python train.py --n_layer=14 --d_model=96 --n_head=3 --n_kv_head=1 --head_dim=32 --d_mlp=384 --vocab_size=32000 --activation="swiglu" --norm="rmsnorm" --norm_place="pre" --norm_eps=1e-05 --positions="rope" --rope_base=10000.0 --rope_fraction=0.75 --qk_norm=true --attn_scale=0.177 --bias="none" --tie_embeddings=false --parallel_block=false --extras=["capped logits"] --init="uniform" --init_std_qkv=0.051 --init_std_o=0.0 --init_std_up=0.051 --init_std_down=0.0 --optimizer="muon_variant" --lr=0.0202 --beta1=0.9 --weight_decay=0.011 --lr_head=0.0061 --warmup_steps=0 --schedule="wsd" --decay_fraction=0.923 --decay_shape="linear" --final_lr_fraction=0.0 --batch_tokens=32768 --seq_len=2048 --doc_mask=true --train_tokens=172200000 --steps=5256 --dataset="wikipedia_en"
Each number is 128 + 32 x the weight over its row's rms, rounded and kept within 0 to 255. Layers, rows and columns count from 0. Numbers have three digits each. The size before them is the row's rms in percent of the matrix's.

# layer 11 MLP up, 384x96, rms 0.379, rows 282-383, columns 48-95
095:136173142111127089105143145148104175162188104138133171112186193150092072147099143089123097118148096146135181117142117171106124113135101133116141
102:095066183087142116112145126186154077101109144122145092139128140084115105081174130143122095124123167093118159102120097138104165143117175171113129
095:148142119158131111204143099114129087097107136135186137118143154101122170120119153109175105068095161123127117163060139103136127133116107105099175
092:166178127157143035062207083174152096147156148134198153211163151122166104114168129143130156114127138131100133127145125123141141160139110151150150
098:138142121174060105053139116138114093095108183100167098135102128109039181154100130179141098144156075089143115143160161133115157146130072167096129
090:067126123099126135090076084120169073139127150121127171158128096113149087143133068102132145127087188128179117059138131088117113137191158121102128
093:108151164176109160100150202129120148135160133120169086092149137124171107113196188094104131095138154112192114117167071160184162090118128147131170
089:144125130183151132129161189129067130113078138155133134126163169111096109115086058071098107056119180121111156150067168136169163079109071102097093
092:153112191093084109147117103154103115137137125167162145123108176151121141098074110151179129151107186190077180189084115102079199178093114087147134
102:092202152118118165132090168073053136134156096134131145102172160052130136163161141143097114133138132126126104149080153104115191152161097107149098
091:115095187095124088114183183172058168136134173134125132126142118121113143170102099145118090146171162103160142044118075121125170101126145126165138
108:132155223131086133081120160149170128034183118153116137138104118118101187165171090119111140101156132146151143134118097099091147062116146150103080
103:142127157154180095118126168160097168099128113144134096112177109153145119112108121122139085108170101129075137187112034093145093115148118089159149
101:133171096144122148096084119187124158143138128128135115115137066139181178191140102196143091105136154122121142115037180183133124120181090115141106
096:098111107163113118098080138124153143078100102032123124070099110105132121126133082143170124122116152198094117121109158125080126138079094146116120
100:159099125168089145099109088167098113114075210168177158122111142141129181091110126087102105121097182172168168056124101152077158108103079129112076
091:140117142133133131078052154208144158137145139082103158151127180126102147141068151068162166174200102115149165161141129113071098126202112157152126
104:115161123103133169133109077158064126139195148114071132168123106151155084147142131116121134141180140212126110111063123123082128142111150074131093
095:123160133140060170110124172124142103170108103161082123154133079183136143161084138183150121115112077140153163105116140133130185122163139110165143
094:132109119133132118120136128137122194120154136117140139093071136089208130144155181183107140112090123177068193115114129110126119124156112173117153
095:132167109174121135163115102169108118120133130084133089084077089142058168127082139148144096095103114145130112126132154079063114149096120090106135
105:140150128063090041192169148159147199143157176184111119176101166137169117106142146151122078136159105158103084129157151175152056157134113097143166
105:151103167142105129157123160098094120104062144124146133132133138149075173141084037165092115114110090140137130162132142125169129112091175120154108
097:119065128162125194108135135164098147136159110155051084156161114128206111109085170118137130193139128077205143139125112146131147108163158137122034
106:100111105132106134137057156091074151089146124158148174096126116178181111128150071141137136113122144071135148096108154142139144086143171185125112
109:133167123065115175107110123088158109104152067134153119054154144144122117093144162134129105116094158091105157089124150166175158137138099101134151
097:142090143121142112113136101123069124148124154184104050121164128139140161134144155160099071106155191145075172094095171140053151177134132107162131
103:038121155167143084093094102105117079116069151141151108108077130159120114113056142081117153153136139136141151102146183183119150142101137059133130
096:139074105100117114090114167125118063130099139108137131134206105137162093084140103094140093140090154107104106128102139132113110126083155202064147
101:107085160148136110176192130094070120103141058120189149181116099131135150129106136148131141163119103157103159122067103111209118121150094127074058
092:161121133099163097120187182133103137145089096126077121165174166177145137107121137135125134136143093181184074071137176141151130156165177129126134
088:080131049149191129116119095150187072161144149101127188148092140136072117140159098171175140166133129157144117139133168114138160107126095186110130
111:086114086142163124091143202147160061139090147147093075144106145158163117055093115142147102092087162132162116179154162104048123161140178106125103
102:113071115088134170112149115175090163115131078138132120095114057162137122115110130045125156150140059164136164114114089111201119120115164168135048
094:109169109067117157052125155136129189191123114120134108129127138141086142105105093190126146130129101179126108116137074087146114153122146168111126
097:131102057118101135081156072105125121154132191119103166140110133134142102124148123159124128116086141093097163128133130112139182175204201129166174
103:101115195181140137128119197150080123115089138121118116166148133163195131139118116154138132089104140133132130195088154079106073168127127122099110
105:099122117063164085189122170151213107117138107113161087154114123121110183141116126163189110174104134128091096159119140120141126143106108097124075
091:088109124136111153176189159138104117122105061124120123133124113093131095087086153096151101155114057107159128129166100144091142097123144104158151
112:071110091159142153072111134127144112157191106128112149125139113167120169107131088092167126166154188188149128194106140100078123172153094139112132
124:068063101138101141126118125123092154211114184128195114123085126153162135102174112125164134183116117062106095062135074102137096145136157154125147
098:129133128130124124125127138137151089184049140148116163096120077166115113101153113159175181083164163099163131106130134070151108165123159151080140
104:173099110075120094147172141116114092125102126082049176072111125140086102118047136164097102098130071125106147145043071089091092148097145089111147
103:122111145148118133135099098134113093106108159168168122174103150092129144135101200168138116087120156114156162108134117144104159144135164149132022
107:093131101079149084097130111123132156199139180049174136127107103170160130150126153171111130120162158210094068145146152134098169146130086131109125
098:127087161150100187077180126138138091163080126130128098102113119147185119129194135141101147166141130132153203126096117141141099164133101069092157
099:072117112055075052129141113118180139170173157090190148137153144099135166115134158131147117198129156098169100095153179125074160115119110096135086
091:122171153128159157105083108180084144139120156159161125099079067063102171137103135138133116106103084103143130091135087106134151116168153122131114
091:132118062175176159128128160091107135118171152155114151091165069068125110113122139085078165155160197119123125161125089087113150177105156134168088
100:127135106182156142084174138108123121155119134182113169180087152158101121093130086114135150098181087122085122121144067094118152113081163133177090
093:191110086113193156141130086059128073130119117081103081114122101125105116105145123092129167161022127107118112114114140108105125111110161142158118
099:153160124091123127181095114141087107136155118184171136166136138143146096193161095128122153101098164090193174137068092080124126138146188160105094
098:150141108147061165077125148079068110166128061166087141129115027118178119140116094156067138101167113160152104163093120111163126111124076119096147
099:097100141139113113102138081093133052189121142129137167135176189162132092156122143149127125186136163096134076134120137097117163176064123148099134
100:094104142155105119125187167165141170102191120121174149160080126163190168135133103210098120123158161118141127166112081126159113105137096175126108
096:113135178147098136101116140101100176098089133131157073080104171160113078146121041152096084163082131174142090081151109164116120122172123119128128
100:084123148123143149119058174104162136147109110171157152032111120170149157143123139191124113132143123171120154089077102119154049111126103132147118
095:125100074207153066160213135077110088120129147138090086153121116133129121114105147153147154150128153113114121163177128191096147112103086128178095
104:124097124090097104099166104060081156174095153096109081132117128114164120121087173125109091104137100170075149131105116105119098204124110125105138
105:138141131090177108141047138101153051110164121190204133153128183080154088153144167137165107110089151092099082128089132156130117108141155074135152
101:141160098118172149163124162088139109090148112130099125179179107130067116124140119125117123173125159087108196148160140178129175078155145126137105
093:130148187090153066089089148143116135133093107119092170166149116138107127104118170085067133128111151073095169131161099126051151103117113126174168
099:110112110114043133128158091081086222091123127114092108103154099137101122135129137089121107127118116145168138115129199175178110154123118144149112
102:108162146082129141172095114136139092105156142146164129091153094107121100179155122113150089070094092139173111098172139115162147117108081103080091
105:142114075056143141089062174133134101187102146163177206133195144162126121100048163138133105109136135155148083078139160131191078161140102093161182
097:115064213139153125135142179172118133152138114121071071132189128184107171124168125109091135167182141135136115137109153158078112085070176181150126
105:170123147123133122102093137134166082091098157068135109108129148167117123153155122111133101096099155128125151179106160139133147164134117117164197
094:194108146147144154080151175111121117125073099111115098092113111109110090116126131101125137074140142170111125128172100162143170162050190132134083
095:140126114174122131109101090154176114155183139109145142128137135103106169129140175138190109156081094153167159083152134120117101144130115089137117
106:112194091172107082119084132115183113127135106142145102055092128149143083115136108098115144111155148150084173064102170141114131081099151113099081
099:076109151056115088149108165180102147119126118127146152126180135179190129097098128079134122156162130154165138081078096137189167114115131152134160
103:128186108093094169127134129113121158167135114097161089102122163156152096126136053138129122174124078107106100147176201116138122176105132169103132
107:126041181158149126099133110124048127118165107133128072155128118126146212120147125070102101110132117120131112123129080165151145121114182110209129
100:159168096149135105168115133152160101124129140152116117087111163109087090120158187073147056163144099141160113133107109116091152123137157128110078
108:183146122129165098091078111038119080104168079133119157149166160071132127116093069142175085092139091167130047139070110131134141131080131143072121
088:120115115099093153149134184114123111157150162140087114119107118140116029094143150143153033128150084188146130116080177139105202152094123085168116
092:160084149143156093160120074102116086142147088138094104156167122140128094107115175176143083150208153138128125191154100103038098163062110113200114
102:156181161168151109120068121151138146111138148118140105144119127135188005121073166129175184132106120079091174076158071131115151130175157107121093
102:078114109119166184103106132093135138149106177170119112083171095068096116127138178137066094133123117139121170110172136150186154114095148093114096
097:156064124129098203164132103182085169141146132153109172102070098147130155136148116183179166132113126145149085151125126162146161159089071115097158
095:122137123107152160113110148084180139166107070131138163120117144173089092126069151137108111153140132142119075155209105079136135140090111142176121
098:093105139139081078118150154119153143086076105151159076121165162099148093102111084107207158122127162063128204090074123110132093119160120143101126
098:094131171142164113126165108181132174093081170126116123155086125158102136096041148131079160155206120119149141175109105161122101159102138150166167
104:123148159110155154142144173174137104070111096072131127162138130152139104092111156192152156099177061120153129136152115107158160169117164134186196
094:136115149090170107153122091145175088141148068146152127179130119166095192127070117134117140116206162119152080104133136132057121181142166137113088
094:103083161121150054145106153114097096152077132145109107164177134141108128155126142149148152131142137100140136125117102078165117114139104073166069
098:121147119147157126137071117103182167145165143110121106043126192132127083142122069085148134128180102143123138161180108143101170134105096131154074
111:149095124141115086084155054175153139135103114137132103125101118075098097153147123173132163090118139115185137156087130164124163146155104129159125
100:108125092157122108106152090091137116102106105179050145101130135117115195150192079168190144114079065158157160123128043096174204109119132181115153
110:151163110126131105135096153095127051082162095154198118198133148120139143109143172147144165165174130149098180178129081109144120124122110097146132
098:066150051072108133188165132110112153073105093140101131190101131084137134070124169137163126095095164111216156164095119169137136140132124128154125
099:229146140116103132081161119148078071135116128152140180124095188151173060155171137114139131136167142158159120100047208092121167094078163107113176
092:099215099207136095128108124098112147091146102110142138098128093172150100151086171144126152054141192113156151091104126169127065127083149058162148
101:177087153143074128121146111084118115118159174059130089119098130098120148096165113119074131161086107117148099190186096092145172157128148131127154
102:111129122142143202139100114127137127168123126156134193129142069123171106144153114098124093123137137131079166115068112176155118160099088098151120
106:095132155159071136095086139106137134209108107119166135102148171066151170173147095107103132127190112157110116074083154150146148113147098154125125
093:133038145190138162112084154133173133134097077161118069113093153155175177151119134130146143082157158104128157113148098147062071040120138159173096
098:147163146087100080118096116173123072119066114158110061137129153087081156142149109118048159174109144160111117147172143106124047147088144130048098
107:111089218095129153084114098119106144146140088121187072056140118121135138093140159122094105150127090137112126097135097083131149084137122108106126
095:161116093184115149105089148101095107132100145097119190172149186073159077108122114114165076103103154163146130183059128120114091146107152135152170
100:162069114160133157189143098156078068088170081113141098175144094100086117115157161138131119135167094074078089145145163192116163157124189113068089
091:077131145119101155119130124129126171123159134103040136129095163142112169131146119097078092173212144179166135107143143176117226164148105128145186